Each number is 50 + 12 x the weight over the matrix's rms, rounded and kept within 0 to 99. Layers, rows and columns count from 0.

# up: layer 4 MLP up, 1792x448, rms 0.0713, rows 66-118, columns 64-127
# down: layer 4 MLP down (transposed), 1792x448, rms 0.062, rows 66-117, columns 64-127
up66:53 54 62 49 60 54 50 57 52 64 45 61 45 44 57 53 53 59 41 34 62 41 49 52 25 47 41 68 45 65 54 67 55 79 62 35 54 55 54 46 41 40 35 36 42 39 47 52 62 55 48 32 47 42 43 35 43 46 58 41 51 36 32 54
down66:71 47 39 49 28 39 42 34 60 64 70 47 42 45 51 52 35 56 55 82 28 41 62 52 55 45 58 39 28 57 69 55 45 47 42 78 43 54 46 58 52 31 70 51 73 54 43 38 48 39 47 51 53 48 56 66 48 39 64 61 42 27 42 74
up67:54 44 36 71 56 39 45 56 53 49 50 50 63 55 54 76 42 52 42 45 36 49 59 42 39 51 54 55 64 44 27 51 40 53 44 39 41 44 49 46 69 51 46 52 49 46 42 58 59 54 49 48 47 45 41 52 76 61 65 54 60 40 83 59
down67:57 59 44 46 30 62 48 36 49 57 50 58 60 47 58 51 36 58 45 48 45 46 59 93 59 53 53 50 56 44 60 68 57 39 32 59 35 62 45 64 55 63 40 61 68 54 44 65 62 64 40 48 43 59 57 32 49 31 49 53 46 52 46 48
up68:49 35 49 46 56 34 46 44 22 43 63 48 38 56 60 42 66 56 40 57 38 46 39 62 47 51 35 50 49 54 33 55 63 49 82 41 37 57 49 49 50 57 27 59 66 45 52 49 67 52 31 52 54 65 60 41 26 55 64 34 64 64 41 31
down68:42 50 58 57 23 50 62 53 48 53 67 44 42 23 56 43 37 51 61 52 65 44 46 62 51 39 47 59 48 58 38 57 55 47 58 56 49 69 49 35 53 47 59 39 53 60 75 60 58 48 50 57 61 35 39 49 39 66 51 60 54 36 53 56
up69:43 41 57 56 43 51 43 62 49 63 47 51 58 33 51 58 51 56 35 53 63 21 58 67 52 35 56 55 45 40 48 57 67 43 44 48 56 65 31 46 38 52 56 67 51 40 38 53 35 48 40 48 31 51 44 63 43 59 51 54 62 33 55 49
down69:58 46 55 58 52 43 59 68 40 62 39 38 26 46 47 27 52 56 73 54 39 54 59 48 48 64 44 21 52 52 62 44 28 65 56 60 73 38 61 62 42 33 55 48 64 61 69 45 50 73 47 63 54 67 57 55 54 40 60 43 40 62 71 58
up70:36 44 62 47 49 58 29 39 48 48 34 54 38 36 43 78 49 53 64 36 39 48 54 41 65 41 49 63 45 36 51 51 34 71 35 40 71 58 48 46 49 53 42 44 41 46 55 51 51 55 50 51 64 44 65 67 61 52 57 70 49 49 54 53
down70:61 49 67 58 71 48 46 51 60 37 33 32 54 44 53 45 59 39 44 37 47 42 48 58 28 45 44 61 46 59 69 63 42 68 25 28 73 29 31 43 69 46 65 38 36 68 46 40 54 63 47 46 51 44 57 72 41 50 44 34 51 42 65 41
up71:55 59 41 45 70 14 51 46 44 52 44 48 56 42 53 49 61 55 42 56 43 51 64 62 44 53 56 52 55 37 36 58 20 56 66 43 57 67 38 45 46 36 48 24 39 48 43 47 33 45 37 68 57 57 43 63 73 43 25 66 39 44 50 40
down71:54 49 34 69 32 65 56 52 57 42 30 44 24 56 67 45 42 41 94 41 45 66 53 26 73 51 51 39 47 44 41 41 47 39 62 51 55 47 39 69 67 55 50 47 65 61 54 68 82 49 62 50 59 52 49 33 39 50 59 75 57 49 45 51
up72:55 42 49 65 51 44 68 32 46 47 54 55 57 34 59 26 62 33 45 47 42 21 53 55 36 17 69 46 56 54 48 26 61 42 59 56 44 67 58 27 49 38 64 54 36 36 53 82 54 46 63 47 65 58 61 38 54 43 68 51 39 57 48 47
down72:40 51 42 37 48 42 71 34 37 33 66 53 49 55 50 41 62 53 42 63 36 72 25 45 76 67 62 50 58 49 38 30 53 34 42 36 19 39 79 24 48 60 52 48 48 39 32 55 61 42 66 54 66 35 39 67 60 46 47 64 42 60 35 66
up73:43 46 70 45 35 36 35 63 43 27 58 36 57 27 66 65 41 43 56 42 44 56 68 48 58 49 37 47 49 59 46 63 52 60 67 71 33 41 63 54 43 53 51 49 40 39 64 62 53 45 50 34 55 44 60 51 39 53 59 33 48 52 49 56
down73:72 54 60 63 40 67 67 53 42 55 52 43 55 59 73 59 42 59 51 42 36 46 47 51 59 47 65 42 33 56 56 39 73 35 68 57 52 47 68 58 25 24 49 43 54 35 49 63 64 65 47 52 57 53 63 47 33 52 48 31 54 34 51 71
up74:58 66 40 39 42 64 44 60 65 56 40 60 66 45 47 47 69 52 48 56 77 50 70 47 46 65 55 42 57 48 48 48 66 38 75 61 55 61 12 61 37 57 41 56 55 24 51 59 57 47 40 44 47 46 33 56 35 43 44 49 50 38 36 60
down74:65 60 62 56 76 60 45 54 59 45 62 63 68 65 46 64 37 46 59 33 61 30 53 57 40 47 65 55 47 50 62 34 35 52 44 52 44 48 80 53 44 48 41 55 32 56 54 45 63 38 57 66 39 66 62 52 39 67 40 47 50 68 62 54
up75:66 56 56 55 51 35 64 47 54 58 51 54 37 57 62 55 51 58 63 48 49 52 64 53 42 71 28 70 61 52 36 42 58 45 50 45 50 34 52 56 68 48 52 46 20 71 51 55 56 30 66 49 48 42 45 48 54 37 47 48 35 36 55 57
down75:54 61 53 49 39 42 59 38 30 56 58 58 31 46 30 43 36 33 34 37 47 50 36 71 44 22 61 43 47 65 59 33 54 47 27 66 41 80 51 38 56 61 38 49 57 53 54 49 41 56 32 46 41 37 45 57 41 47 55 54 47 54 50 38
up76:66 50 70 49 56 64 50 62 59 60 58 43 46 57 51 47 19 44 51 55 54 46 36 37 59 62 66 35 40 28 42 35 45 45 64 44 45 51 43 74 29 52 34 53 44 62 52 32 72 56 39 43 42 52 36 45 52 34 41 43 43 65 54 57
down76:54 32 26 47 75 62 36 60 50 57 50 64 44 35 36 32 38 73 45 22 43 51 29 69 47 62 35 47 60 35 46 38 61 46 29 35 58 73 46 50 37 48 41 31 42 57 41 31 45 53 51 55 31 48 50 65 46 64 65 43 43 40 52 70
up77:59 35 78 56 24 42 42 47 41 45 64 42 44 41 61 55 59 33 73 37 53 46 49 34 62 61 46 54 70 29 63 57 70 35 43 61 35 73 59 56 45 57 57 62 60 27 63 64 42 62 55 45 40 51 41 59 59 52 57 55 47 55 48 59
down77:21 51 48 52 38 67 56 63 45 57 39 54 62 61 37 55 29 66 41 70 46 39 61 37 55 52 55 73 58 39 65 47 41 61 54 56 50 37 73 61 55 52 66 55 51 42 67 57 61 44 35 57 52 51 70 53 53 47 28 54 40 38 81 49
up78:56 42 47 61 36 58 36 53 53 52 41 43 42 41 45 41 56 34 56 52 59 48 57 59 40 51 36 61 36 26 36 49 55 45 55 53 59 63 44 45 65 51 56 41 65 61 60 16 45 70 50 48 49 58 47 57 35 49 74 55 50 52 39 40
down78:72 59 52 52 53 39 65 68 33 47 54 42 46 70 45 31 59 32 30 78 40 50 52 32 32 52 50 46 52 54 44 42 50 38 37 69 53 70 81 37 62 33 45 51 50 43 54 57 56 34 26 45 50 75 51 36 55 59 55 68 25 59 57 51
up79:51 39 61 63 46 42 34 45 38 34 43 58 41 47 45 19 37 54 29 44 42 63 37 65 32 44 51 44 73 48 30 55 52 57 36 45 54 44 42 66 28 56 41 51 17 49 47 40 62 39 20 51 55 39 61 52 57 74 31 69 47 49 60 72
down79:44 71 36 32 30 56 49 42 33 57 78 53 52 23 46 46 78 57 65 84 56 58 50 48 50 53 59 44 43 75 46 42 52 25 64 77 47 60 48 54 64 46 63 47 43 40 58 41 52 55 36 43 47 58 33 51 44 58 30 66 61 50 48 47
up80:60 58 45 64 69 32 61 21 39 65 42 65 51 39 56 56 38 69 46 44 69 51 54 63 73 50 45 51 50 39 49 36 35 47 45 70 45 56 42 44 12 35 51 79 54 36 40 48 15 46 13 25 64 39 47 55 51 45 27 59 67 46 62 53
down80:38 61 48 38 46 52 58 54 39 48 54 39 60 31 53 40 47 65 54 33 71 73 59 40 39 44 63 38 34 45 35 54 34 49 40 45 68 56 52 43 33 59 40 30 63 51 53 54 74 44 67 72 74 42 68 52 55 36 54 55 34 37 43 64
up81:60 54 45 57 50 16 50 59 68 64 62 40 51 44 71 47 39 35 51 45 45 58 56 56 53 48 45 54 41 53 52 53 28 55 34 56 43 42 51 61 44 43 52 56 70 54 32 43 43 38 57 48 40 58 53 58 64 53 47 57 53 47 52 31
down81:58 54 38 32 49 54 36 36 46 59 56 48 41 43 51 64 47 68 59 48 65 61 58 44 55 67 44 43 65 27 65 44 80 45 31 59 70 53 51 70 50 43 30 41 74 49 50 49 58 49 54 47 46 37 65 56 43 32 70 56 35 45 44 56
up82:55 39 53 44 35 54 56 62 54 41 42 64 47 54 62 50 46 46 37 34 41 61 56 50 35 50 33 56 53 65 67 41 45 58 46 44 38 50 64 55 42 49 33 48 61 62 44 40 46 54 51 63 41 43 62 72 36 51 46 41 53 32 41 64
down82:34 34 31 56 53 38 65 58 55 42 46 55 52 53 71 49 55 64 50 45 74 51 35 52 47 44 46 68 59 53 47 43 60 37 52 31 40 62 37 48 66 63 58 47 53 46 47 50 47 41 54 59 40 56 40 62 49 62 62 35 77 73 42 34
up83:54 54 60 53 46 53 52 52 63 73 47 45 56 36 58 63 45 70 64 62 38 55 63 58 35 59 55 39 62 42 46 32 47 57 54 52 42 45 47 45 30 54 55 42 34 42 62 70 72 42 50 51 45 55 53 77 37 36 39 58 62 48 58 45
down83:35 48 54 60 16 41 33 53 60 55 59 41 46 58 62 52 48 61 56 29 57 39 43 57 49 55 61 34 50 64 47 38 42 64 44 43 40 40 59 52 37 39 40 30 73 42 41 49 35 43 41 62 48 65 42 36 61 46 43 52 73 45 43 31
up84:51 46 33 45 51 46 46 63 50 45 55 43 46 42 36 41 65 34 51 60 55 48 51 51 24 62 56 28 67 45 58 32 51 39 53 70 58 40 39 44 47 43 49 56 33 54 33 60 48 59 47 43 46 46 62 44 40 41 44 59 56 58 41 65
down84:37 63 54 73 32 58 44 56 64 62 66 54 66 57 44 46 57 60 47 58 50 38 30 58 43 43 42 40 41 41 58 45 50 33 53 48 48 49 69 39 60 51 38 53 40 51 53 38 58 51 45 66 40 39 48 46 56 68 54 57 53 51 35 51
up85:46 47 55 43 45 64 56 54 61 37 32 48 53 58 64 40 60 56 54 46 50 53 57 57 46 50 70 44 47 76 38 63 53 39 74 36 52 56 52 51 39 55 73 53 40 40 55 51 40 45 35 46 51 62 53 40 46 50 13 66 36 49 59 45
down85:42 42 46 55 54 44 75 52 46 45 55 48 63 59 64 54 36 52 40 50 48 73 44 58 55 49 47 43 29 47 48 45 53 36 42 48 42 36 58 64 46 46 50 48 56 51 57 43 60 58 49 60 48 49 51 30 59 71 31 43 29 76 56 56
up86:64 57 17 52 41 59 52 75 43 29 66 61 52 49 38 40 58 44 65 00 60 51 59 45 56 57 32 53 41 43 52 42 52 42 31 39 42 61 48 47 61 58 38 54 42 16 31 61 60 39 73 31 60 59 40 66 45 43 67 51 39 46 42 52
down86:43 38 39 40 43 57 45 53 34 50 54 40 51 34 23 44 57 34 66 32 43 54 56 19 43 30 49 33 51 43 69 40 49 46 39 49 42 62 52 46 68 49 51 57 64 32 35 57 51 53 66 54 50 49 53 55 50 54 56 68 34 34 44 39
up87:72 65 42 61 59 48 31 35 40 53 33 54 57 45 40 78 36 36 43 49 57 53 48 38 35 49 47 39 56 57 50 69 47 56 37 82 64 43 51 35 64 67 61 52 50 49 53 44 46 39 42 56 54 37 40 35 65 59 54 43 48 55 29 54
down87:47 49 64 37 43 41 60 53 49 43 49 31 42 58 59 55 52 59 61 70 44 35 49 48 43 40 56 54 58 59 42 56 62 68 50 52 46 30 34 52 49 68 36 53 52 37 50 57 63 54 18 48 52 72 49 39 53 57 68 51 69 77 23 45
up88:40 56 37 60 62 53 43 45 36 29 35 46 42 63 43 50 67 41 44 45 34 52 41 34 49 57 38 38 52 47 38 49 19 51 55 44 49 54 62 47 50 59 62 53 41 44 43 40 20 61 67 37 72 50 44 57 53 55 25 43 33 32 36 54
down88:58 15 62 52 73 35 53 27 38 60 62 57 63 52 52 58 41 28 40 74 34 46 54 49 48 33 59 59 61 53 52 46 73 35 55 44 40 49 52 65 61 58 50 17 53 57 55 45 51 42 51 61 43 42 51 42 55 32 80 35 47 42 49 59
up89:04 36 51 63 51 48 44 43 42 53 02 61 47 54 67 69 42 58 60 52 26 34 37 37 54 34 43 61 63 52 41 51 42 42 24 33 67 76 48 51 51 49 21 36 75 50 50 21 52 61 39 40 46 62 53 63 60 69 54 61 48 62 25 44
down89:21 32 29 47 45 60 69 63 50 67 70 43 35 34 38 44 45 43 41 64 37 45 51 32 54 31 53 58 58 49 69 40 53 21 68 72 69 55 55 55 70 41 19 54 61 63 49 42 53 60 61 41 47 41 26 62 82 54 38 37 72 44 39 36
up90:46 64 33 59 38 68 48 65 63 52 54 41 39 50 54 47 33 57 39 63 49 79 48 55 51 58 49 41 53 47 50 50 38 60 51 36 52 52 43 53 67 49 60 40 44 45 60 68 47 49 47 41 45 34 63 41 51 56 42 49 52 66 59 55
down90:61 53 30 64 48 57 52 31 74 34 64 43 44 49 35 30 57 57 51 59 56 43 31 47 47 67 43 33 45 42 71 74 49 43 54 45 40 81 37 40 66 58 30 73 47 69 45 64 67 41 38 70 60 49 52 65 62 45 50 43 59 54 44 52
up91:55 67 60 41 54 43 76 44 35 42 37 52 61 19 51 66 65 61 56 50 41 54 29 44 27 57 62 56 62 46 39 43 73 62 51 31 56 53 34 51 54 51 61 63 45 56 59 50 55 51 61 43 47 48 49 67 49 44 50 22 34 56 56 50
down91:45 52 64 38 58 68 56 66 59 44 67 58 39 48 61 53 53 54 49 69 44 47 34 55 36 56 56 44 57 33 30 35 72 44 60 56 47 50 40 51 67 47 51 35 43 54 63 58 74 66 58 52 51 55 64 63 55 77 53 48 53 63 59 41
up92:51 41 58 48 66 83 48 42 86 56 55 43 42 57 44 52 51 34 34 64 48 41 41 54 47 56 40 60 55 60 53 34 41 44 43 41 44 64 45 54 34 30 71 40 63 43 60 51 44 40 72 37 67 60 35 55 60 62 50 65 56 58 69 36
down92:35 54 43 63 51 32 49 60 24 62 36 60 36 53 44 64 64 50 69 33 64 63 58 25 53 50 24 45 53 31 40 43 40 50 40 52 51 64 73 50 37 34 53 55 49 53 62 33 32 64 52 43 38 48 50 36 48 58 58 37 44 40 18 23
up93:36 88 57 56 55 60 61 43 52 58 51 49 43 31 58 44 73 49 73 50 44 64 31 57 39 67 59 33 31 65 43 54 60 44 54 43 53 49 64 58 58 51 58 36 21 45 61 55 54 50 60 39 54 60 49 52 29 58 31 20 38 48 54 53
down93:49 34 27 47 52 38 35 60 44 46 68 38 43 41 42 63 58 50 48 46 47 33 60 68 47 59 45 12 39 48 48 31 69 42 33 66 47 53 49 45 67 52 54 43 53 65 48 49 51 48 55 49 24 48 36 61 45 50 54 49 54 51 57 57
up94:54 44 53 60 55 22 75 32 54 56 56 27 48 49 46 47 64 62 64 22 53 47 54 57 51 34 38 70 30 57 71 60 47 63 54 51 51 64 43 58 47 55 48 39 53 40 55 59 65 53 53 40 44 29 57 47 64 38 53 37 44 51 72 47
down94:56 63 55 57 53 35 38 58 74 54 61 58 47 62 60 58 42 46 51 31 44 28 69 61 59 50 60 51 41 73 55 51 56 40 65 55 33 69 31 48 45 53 64 56 30 40 41 52 62 50 69 60 46 60 34 58 59 30 48 50 55 61 34 49
up95:52 61 46 53 67 54 76 55 61 58 64 30 52 60 30 43 60 53 60 45 76 62 38 66 68 58 50 53 33 51 37 68 50 54 21 71 66 45 48 71 53 48 73 48 59 58 44 54 58 45 74 51 52 37 34 45 83 44 52 58 59 31 44 56
down95:43 30 33 43 51 60 53 46 58 37 60 44 32 44 32 45 52 64 72 47 32 64 67 50 42 36 51 70 71 59 52 42 52 44 51 65 34 69 37 54 41 69 50 34 80 38 47 42 69 58 60 47 54 46 24 68 46 41 76 49 46 47 26 52
up96:47 66 49 55 61 59 49 43 35 37 63 53 24 26 57 59 35 57 44 54 41 55 68 42 45 42 61 54 33 63 40 37 65 32 37 57 57 40 26 43 40 33 55 53 51 23 52 49 60 42 34 45 42 40 52 43 62 67 52 43 59 57 43 55
down96:35 62 54 59 66 29 46 71 56 65 39 48 69 66 67 47 71 27 58 65 70 43 46 61 58 32 36 43 55 32 47 52 55 74 27 40 45 55 51 48 43 61 58 40 48 51 58 38 62 55 43 39 38 69 29 56 53 33 35 58 43 34 65 48
up97:32 67 42 58 68 46 53 27 44 39 52 48 71 45 57 38 44 36 46 59 41 65 61 42 56 54 40 53 54 71 43 57 39 45 52 55 67 69 30 61 59 54 60 47 46 65 47 37 40 51 61 39 64 65 52 60 61 48 57 46 71 43 47 77
down97:45 48 54 40 57 40 50 54 65 19 52 42 38 51 46 54 49 74 45 60 48 54 37 59 63 45 20 46 54 46 44 47 67 62 55 38 39 42 50 51 52 34 47 50 30 53 99 51 53 44 43 49 55 49 34 60 48 29 51 80 46 23 50 65
up98:58 66 35 61 37 42 55 45 49 57 31 37 47 55 54 58 39 58 51 49 46 37 40 34 47 54 33 64 34 48 51 36 49 72 44 71 36 33 45 56 44 38 58 45 44 40 41 52 55 47 57 41 39 51 44 28 47 46 25 48 51 38 50 47
down98:44 48 58 46 69 67 29 55 42 60 42 46 52 43 52 64 14 44 60 52 50 45 51 21 33 61 48 55 58 60 61 49 76 44 65 62 36 43 31 74 39 28 55 61 39 52 41 47 40 52 51 58 68 49 66 59 49 30 69 71 46 38 49 43
up99:60 65 75 09 44 83 78 46 55 82 45 12 66 08 43 62 45 41 83 67 52 67 38 74 30 79 84 43 36 64 88 34 14 29 69 99 49 21 00 66 58 53 45 42 65 59 49 96 46 60 62 84 64 29 66 72 50 75 39 41 83 80 55 54
down99:42 27 57 69 40 29 43 45 53 64 65 55 44 76 45 58 48 50 41 20 51 39 64 69 50 73 26 46 49 49 57 62 41 55 25 37 57 49 69 32 38 43 54 52 28 41 63 41 45 42 39 31 39 39 39 65 62 60 54 47 46 58 32 23
up100:49 49 60 74 42 48 33 42 53 53 50 45 55 43 66 72 74 46 51 40 59 39 41 38 39 53 49 41 60 50 45 63 27 75 48 52 53 64 61 53 20 41 56 48 47 60 43 50 67 50 46 67 43 79 38 50 43 40 47 63 22 60 36 60
down100:49 47 42 54 64 46 73 60 68 33 49 60 46 41 46 42 49 59 56 58 23 42 42 45 55 47 69 51 41 72 66 66 35 48 47 49 57 55 52 72 46 33 42 49 30 40 48 73 50 29 40 62 64 37 64 62 38 50 70 53 65 60 33 54
up101:41 64 53 48 65 49 42 61 65 37 54 47 48 65 69 67 48 35 52 52 56 17 63 55 38 37 72 67 43 59 33 62 58 43 34 37 47 42 61 70 27 49 54 40 48 56 61 40 79 54 55 65 63 52 51 48 49 75 33 49 51 53 63 40
down101:72 63 48 18 47 43 47 46 34 67 52 46 41 70 37 43 44 40 62 52 26 62 53 31 37 67 28 65 68 49 62 79 34 66 32 51 46 66 36 60 38 43 27 65 46 49 38 63 41 45 65 44 43 58 41 57 56 54 52 44 53 36 70 49
up102:32 62 51 63 49 50 45 43 62 38 62 37 45 53 78 64 52 60 54 29 55 72 58 53 57 54 43 34 67 47 58 65 45 45 57 46 49 57 45 45 47 49 68 48 53 56 59 16 44 40 55 45 27 53 48 61 46 50 42 61 52 42 51 44
down102:51 56 39 67 35 51 31 50 48 48 59 50 58 67 72 40 52 42 54 26 29 62 50 50 36 73 52 53 53 61 72 52 52 34 44 29 39 40 58 42 26 37 38 39 46 66 43 58 54 60 54 28 55 43 44 36 58 40 44 51 33 47 50 55
up103:45 63 53 68 30 61 37 59 35 55 52 42 42 74 50 59 49 60 54 31 33 74 60 62 35 45 68 68 43 48 47 46 42 61 42 30 55 72 51 52 31 31 65 46 36 34 52 39 46 40 49 53 49 65 41 49 54 30 43 40 48 36 61 44
down103:38 49 39 76 71 47 58 41 62 45 53 41 56 57 72 48 53 52 47 69 38 49 17 44 69 51 40 40 60 25 47 42 35 41 48 52 60 55 53 47 42 64 41 55 41 30 44 29 76 52 36 48 43 61 53 63 46 59 41 56 38 71 57 37
up104:36 44 50 53 37 49 40 35 53 75 38 67 53 77 60 40 43 51 35 35 57 49 40 59 44 60 61 60 57 65 69 47 64 66 43 60 49 56 48 54 47 38 44 43 46 39 62 52 34 65 63 68 53 47 53 62 41 33 35 37 38 55 56 46
down104:39 60 53 27 38 46 54 29 42 53 45 42 58 38 58 55 53 79 67 72 31 49 62 42 50 46 61 54 61 68 52 39 44 37 69 45 62 62 46 53 47 32 60 48 57 47 41 49 34 76 41 62 50 67 34 32 50 50 37 26 42 41 62 45
up105:47 64 49 68 57 39 34 53 58 58 51 71 52 32 32 56 29 27 62 32 36 47 54 62 34 50 77 64 52 66 35 29 52 51 44 46 36 67 37 67 38 53 63 61 63 49 47 43 47 52 69 47 35 65 67 65 35 46 43 70 54 53 53 38
down105:32 50 51 43 73 35 24 39 37 73 48 55 29 55 68 52 66 36 42 45 36 28 59 52 43 25 62 34 51 65 63 50 71 17 30 31 46 74 45 35 56 58 66 44 53 66 45 34 49 45 85 60 59 36 65 60 39 65 41 49 52 57 41 64
up106:60 59 47 31 64 55 56 39 63 53 47 59 57 57 66 60 53 57 35 60 47 52 59 60 35 42 50 49 29 50 61 55 47 44 43 41 56 49 48 65 51 52 44 43 64 77 54 79 52 32 39 58 57 67 38 56 49 28 48 76 46 31 60 50
down106:49 48 45 62 42 51 58 49 53 67 53 61 37 39 49 42 44 45 57 70 36 51 60 49 49 63 68 39 55 44 43 67 59 48 56 89 50 38 50 32 64 56 38 46 43 40 37 56 58 61 68 41 55 32 33 52 49 66 43 45 57 49 24 58
up107:58 42 62 52 39 41 53 74 69 61 45 42 42 61 56 34 56 67 45 28 48 58 28 63 46 58 29 56 37 55 51 54 57 33 60 34 62 70 41 52 36 88 50 43 44 49 60 35 63 62 60 44 60 63 50 65 54 62 74 63 56 64 55 47
down107:60 34 62 29 81 34 54 50 39 40 34 39 54 56 53 46 48 53 50 45 38 48 54 46 49 48 67 31 36 30 35 51 56 55 32 46 52 51 37 60 61 61 61 50 54 44 54 58 73 45 40 54 39 35 43 49 56 54 55 71 46 28 58 55
up108:63 34 60 66 46 54 42 52 62 44 58 53 61 56 67 48 47 33 50 75 84 49 56 42 52 63 56 51 56 64 43 66 54 35 52 60 25 28 41 41 51 45 54 43 43 46 58 53 60 54 41 63 50 84 33 29 38 65 50 40 44 54 43 52
down108:49 71 48 39 50 66 50 47 61 51 35 39 49 53 40 46 78 62 50 68 57 50 50 62 58 28 55 50 38 49 39 21 65 28 42 54 63 47 52 33 45 42 43 56 38 33 63 56 53 48 30 47 67 62 73 44 57 40 67 37 42 52 27 43
up109:52 51 29 50 51 53 47 64 67 55 48 75 39 58 59 58 49 63 61 53 55 64 48 51 63 53 43 43 67 55 53 72 59 61 34 34 53 42 62 43 34 30 28 54 27 38 23 40 61 39 26 59 51 40 52 28 45 42 37 35 30 50 53 22
down109:72 33 46 35 45 57 57 21 38 42 47 55 54 54 26 65 47 54 41 37 56 21 75 61 60 62 63 43 40 47 42 58 35 37 48 59 32 55 63 40 45 44 63 67 64 55 45 69 48 39 47 56 55 28 39 89 54 28 74 63 68 49 56 46
up110:54 32 57 61 54 36 52 62 44 69 60 39 42 62 62 40 48 33 52 43 41 50 35 49 44 51 39 48 66 25 36 40 50 47 50 21 33 67 43 51 52 40 29 33 43 43 64 27 67 57 45 32 55 45 26 43 57 53 62 49 53 67 41 65
down110:27 45 57 34 43 41 55 44 39 41 59 50 53 55 41 52 68 46 58 44 40 33 42 26 67 50 55 55 50 45 38 64 72 53 25 53 57 67 49 59 49 48 61 65 50 29 30 60 43 62 39 59 53 35 43 53 52 65 51 50 37 50 66 41
up111:50 49 62 35 53 44 63 65 47 57 63 52 53 47 53 51 42 32 34 42 40 37 47 31 55 56 49 51 49 36 45 51 26 47 50 55 44 41 44 39 50 47 60 27 39 59 36 42 49 41 52 58 61 51 23 39 48 51 54 48 34 55 54 46
down111:25 40 21 62 59 42 54 61 28 46 32 42 48 64 55 39 56 47 55 54 52 50 47 44 54 37 44 59 40 52 70 72 56 31 51 50 45 49 29 54 35 57 62 27 62 68 34 48 64 42 52 37 63 68 53 47 51 34 29 54 47 50 59 47
up112:32 60 40 38 66 64 50 58 53 54 58 47 54 55 43 42 50 55 38 56 25 61 44 51 71 61 37 44 61 48 49 47 45 60 34 27 42 40 32 51 49 40 31 65 41 60 41 49 55 59 55 52 32 46 58 52 61 65 53 53 39 41 63 58
down112:52 50 37 62 32 51 12 51 44 58 71 58 56 36 57 43 40 57 53 66 60 43 41 28 43 78 42 66 58 57 42 40 49 59 41 43 74 42 74 61 29 44 57 46 52 55 47 56 66 41 74 67 33 36 54 52 57 60 59 49 60 67 30 45
up113:59 58 57 27 50 38 53 52 43 68 49 37 55 27 36 46 54 42 52 45 39 51 58 57 68 36 43 48 60 43 60 57 37 20 71 70 51 48 54 45 51 46 45 50 55 41 61 38 45 56 51 55 64 41 61 49 50 55 47 38 50 59 43 45
down113:58 48 44 47 54 54 41 45 38 51 38 47 54 63 56 50 43 32 59 45 61 45 44 46 57 46 55 35 72 72 33 61 51 38 63 35 47 75 43 53 47 64 61 50 44 67 57 38 45 42 51 54 52 47 65 46 48 55 44 47 43 29 45 55
up114:31 33 28 60 40 53 55 37 56 61 22 63 33 54 49 56 49 65 60 41 47 45 43 57 50 50 52 39 56 61 30 54 41 48 34 32 63 60 52 79 38 48 34 34 56 43 53 59 56 44 36 52 44 43 59 51 54 58 36 25 54 60 54 62
down114:50 80 45 44 66 58 48 51 41 38 41 43 60 41 40 68 61 54 15 67 25 57 47 36 42 31 68 62 38 34 46 29 42 40 44 70 62 36 24 63 58 40 34 54 43 48 62 52 37 34 53 48 43 48 44 38 51 61 21 54 64 50 53 36
up115:38 56 46 51 31 54 56 52 50 53 39 38 43 63 34 46 47 70 38 48 52 53 60 38 37 27 43 60 36 42 43 46 46 55 34 42 49 70 53 59 58 45 34 71 48 52 39 33 44 51 49 56 43 66 32 60 46 40 70 52 46 56 57 68
down115:50 35 47 36 72 45 36 44 59 58 56 60 50 65 45 45 35 66 58 52 58 42 58 28 36 54 51 56 54 49 72 52 53 73 57 59 48 62 58 43 42 56 43 60 50 43 63 52 43 31 39 39 54 26 57 43 54 62 39 57 57 29 53 40
up116:64 65 39 53 43 67 57 60 55 66 66 50 39 59 53 20 20 54 44 47 62 58 64 29 48 69 50 24 87 21 47 63 54 51 53 35 43 54 63 38 50 33 43 56 27 50 52 46 39 51 34 60 53 51 68 46 60 61 54 35 35 45 54 74
down116:38 59 51 50 42 40 51 63 45 73 61 44 72 30 43 42 41 40 69 34 34 53 71 52 50 46 36 49 53 63 61 28 52 72 21 42 50 36 49 67 39 50 46 62 48 53 51 42 28 48 54 47 42 47 55 52 61 66 42 62 55 50 50 24
up117:46 53 38 38 71 48 50 45 49 61 37 36 72 66 52 34 48 37 67 30 58 55 62 36 45 49 70 36 41 34 54 67 36 51 46 53 54 23 57 35 52 48 52 52 42 33 57 65 60 48 44 66 59 45 42 69 59 53 56 34 38 59 47 48
down117:39 53 46 47 46 42 40 52 55 28 50 53 36 51 62 61 56 60 38 62 50 61 59 62 51 45 34 69 49 52 50 38 74 43 42 53 40 74 57 36 62 60 36 43 53 50 52 39 39 53 50 36 37 60 53 45 56 35 46 41 63 51 38 51
up118:34 48 62 54 50 22 29 81 60 48 72 43 56 55 31 38 74 55 29 37 44 41 50 63 48 48 20 48 66 56 42 55 38 47 53 54 48 48 72 62 52 52 44 30 64 62 70 35 57 43 58 67 39 67 63 44 45 55 54 36 57 58 45 56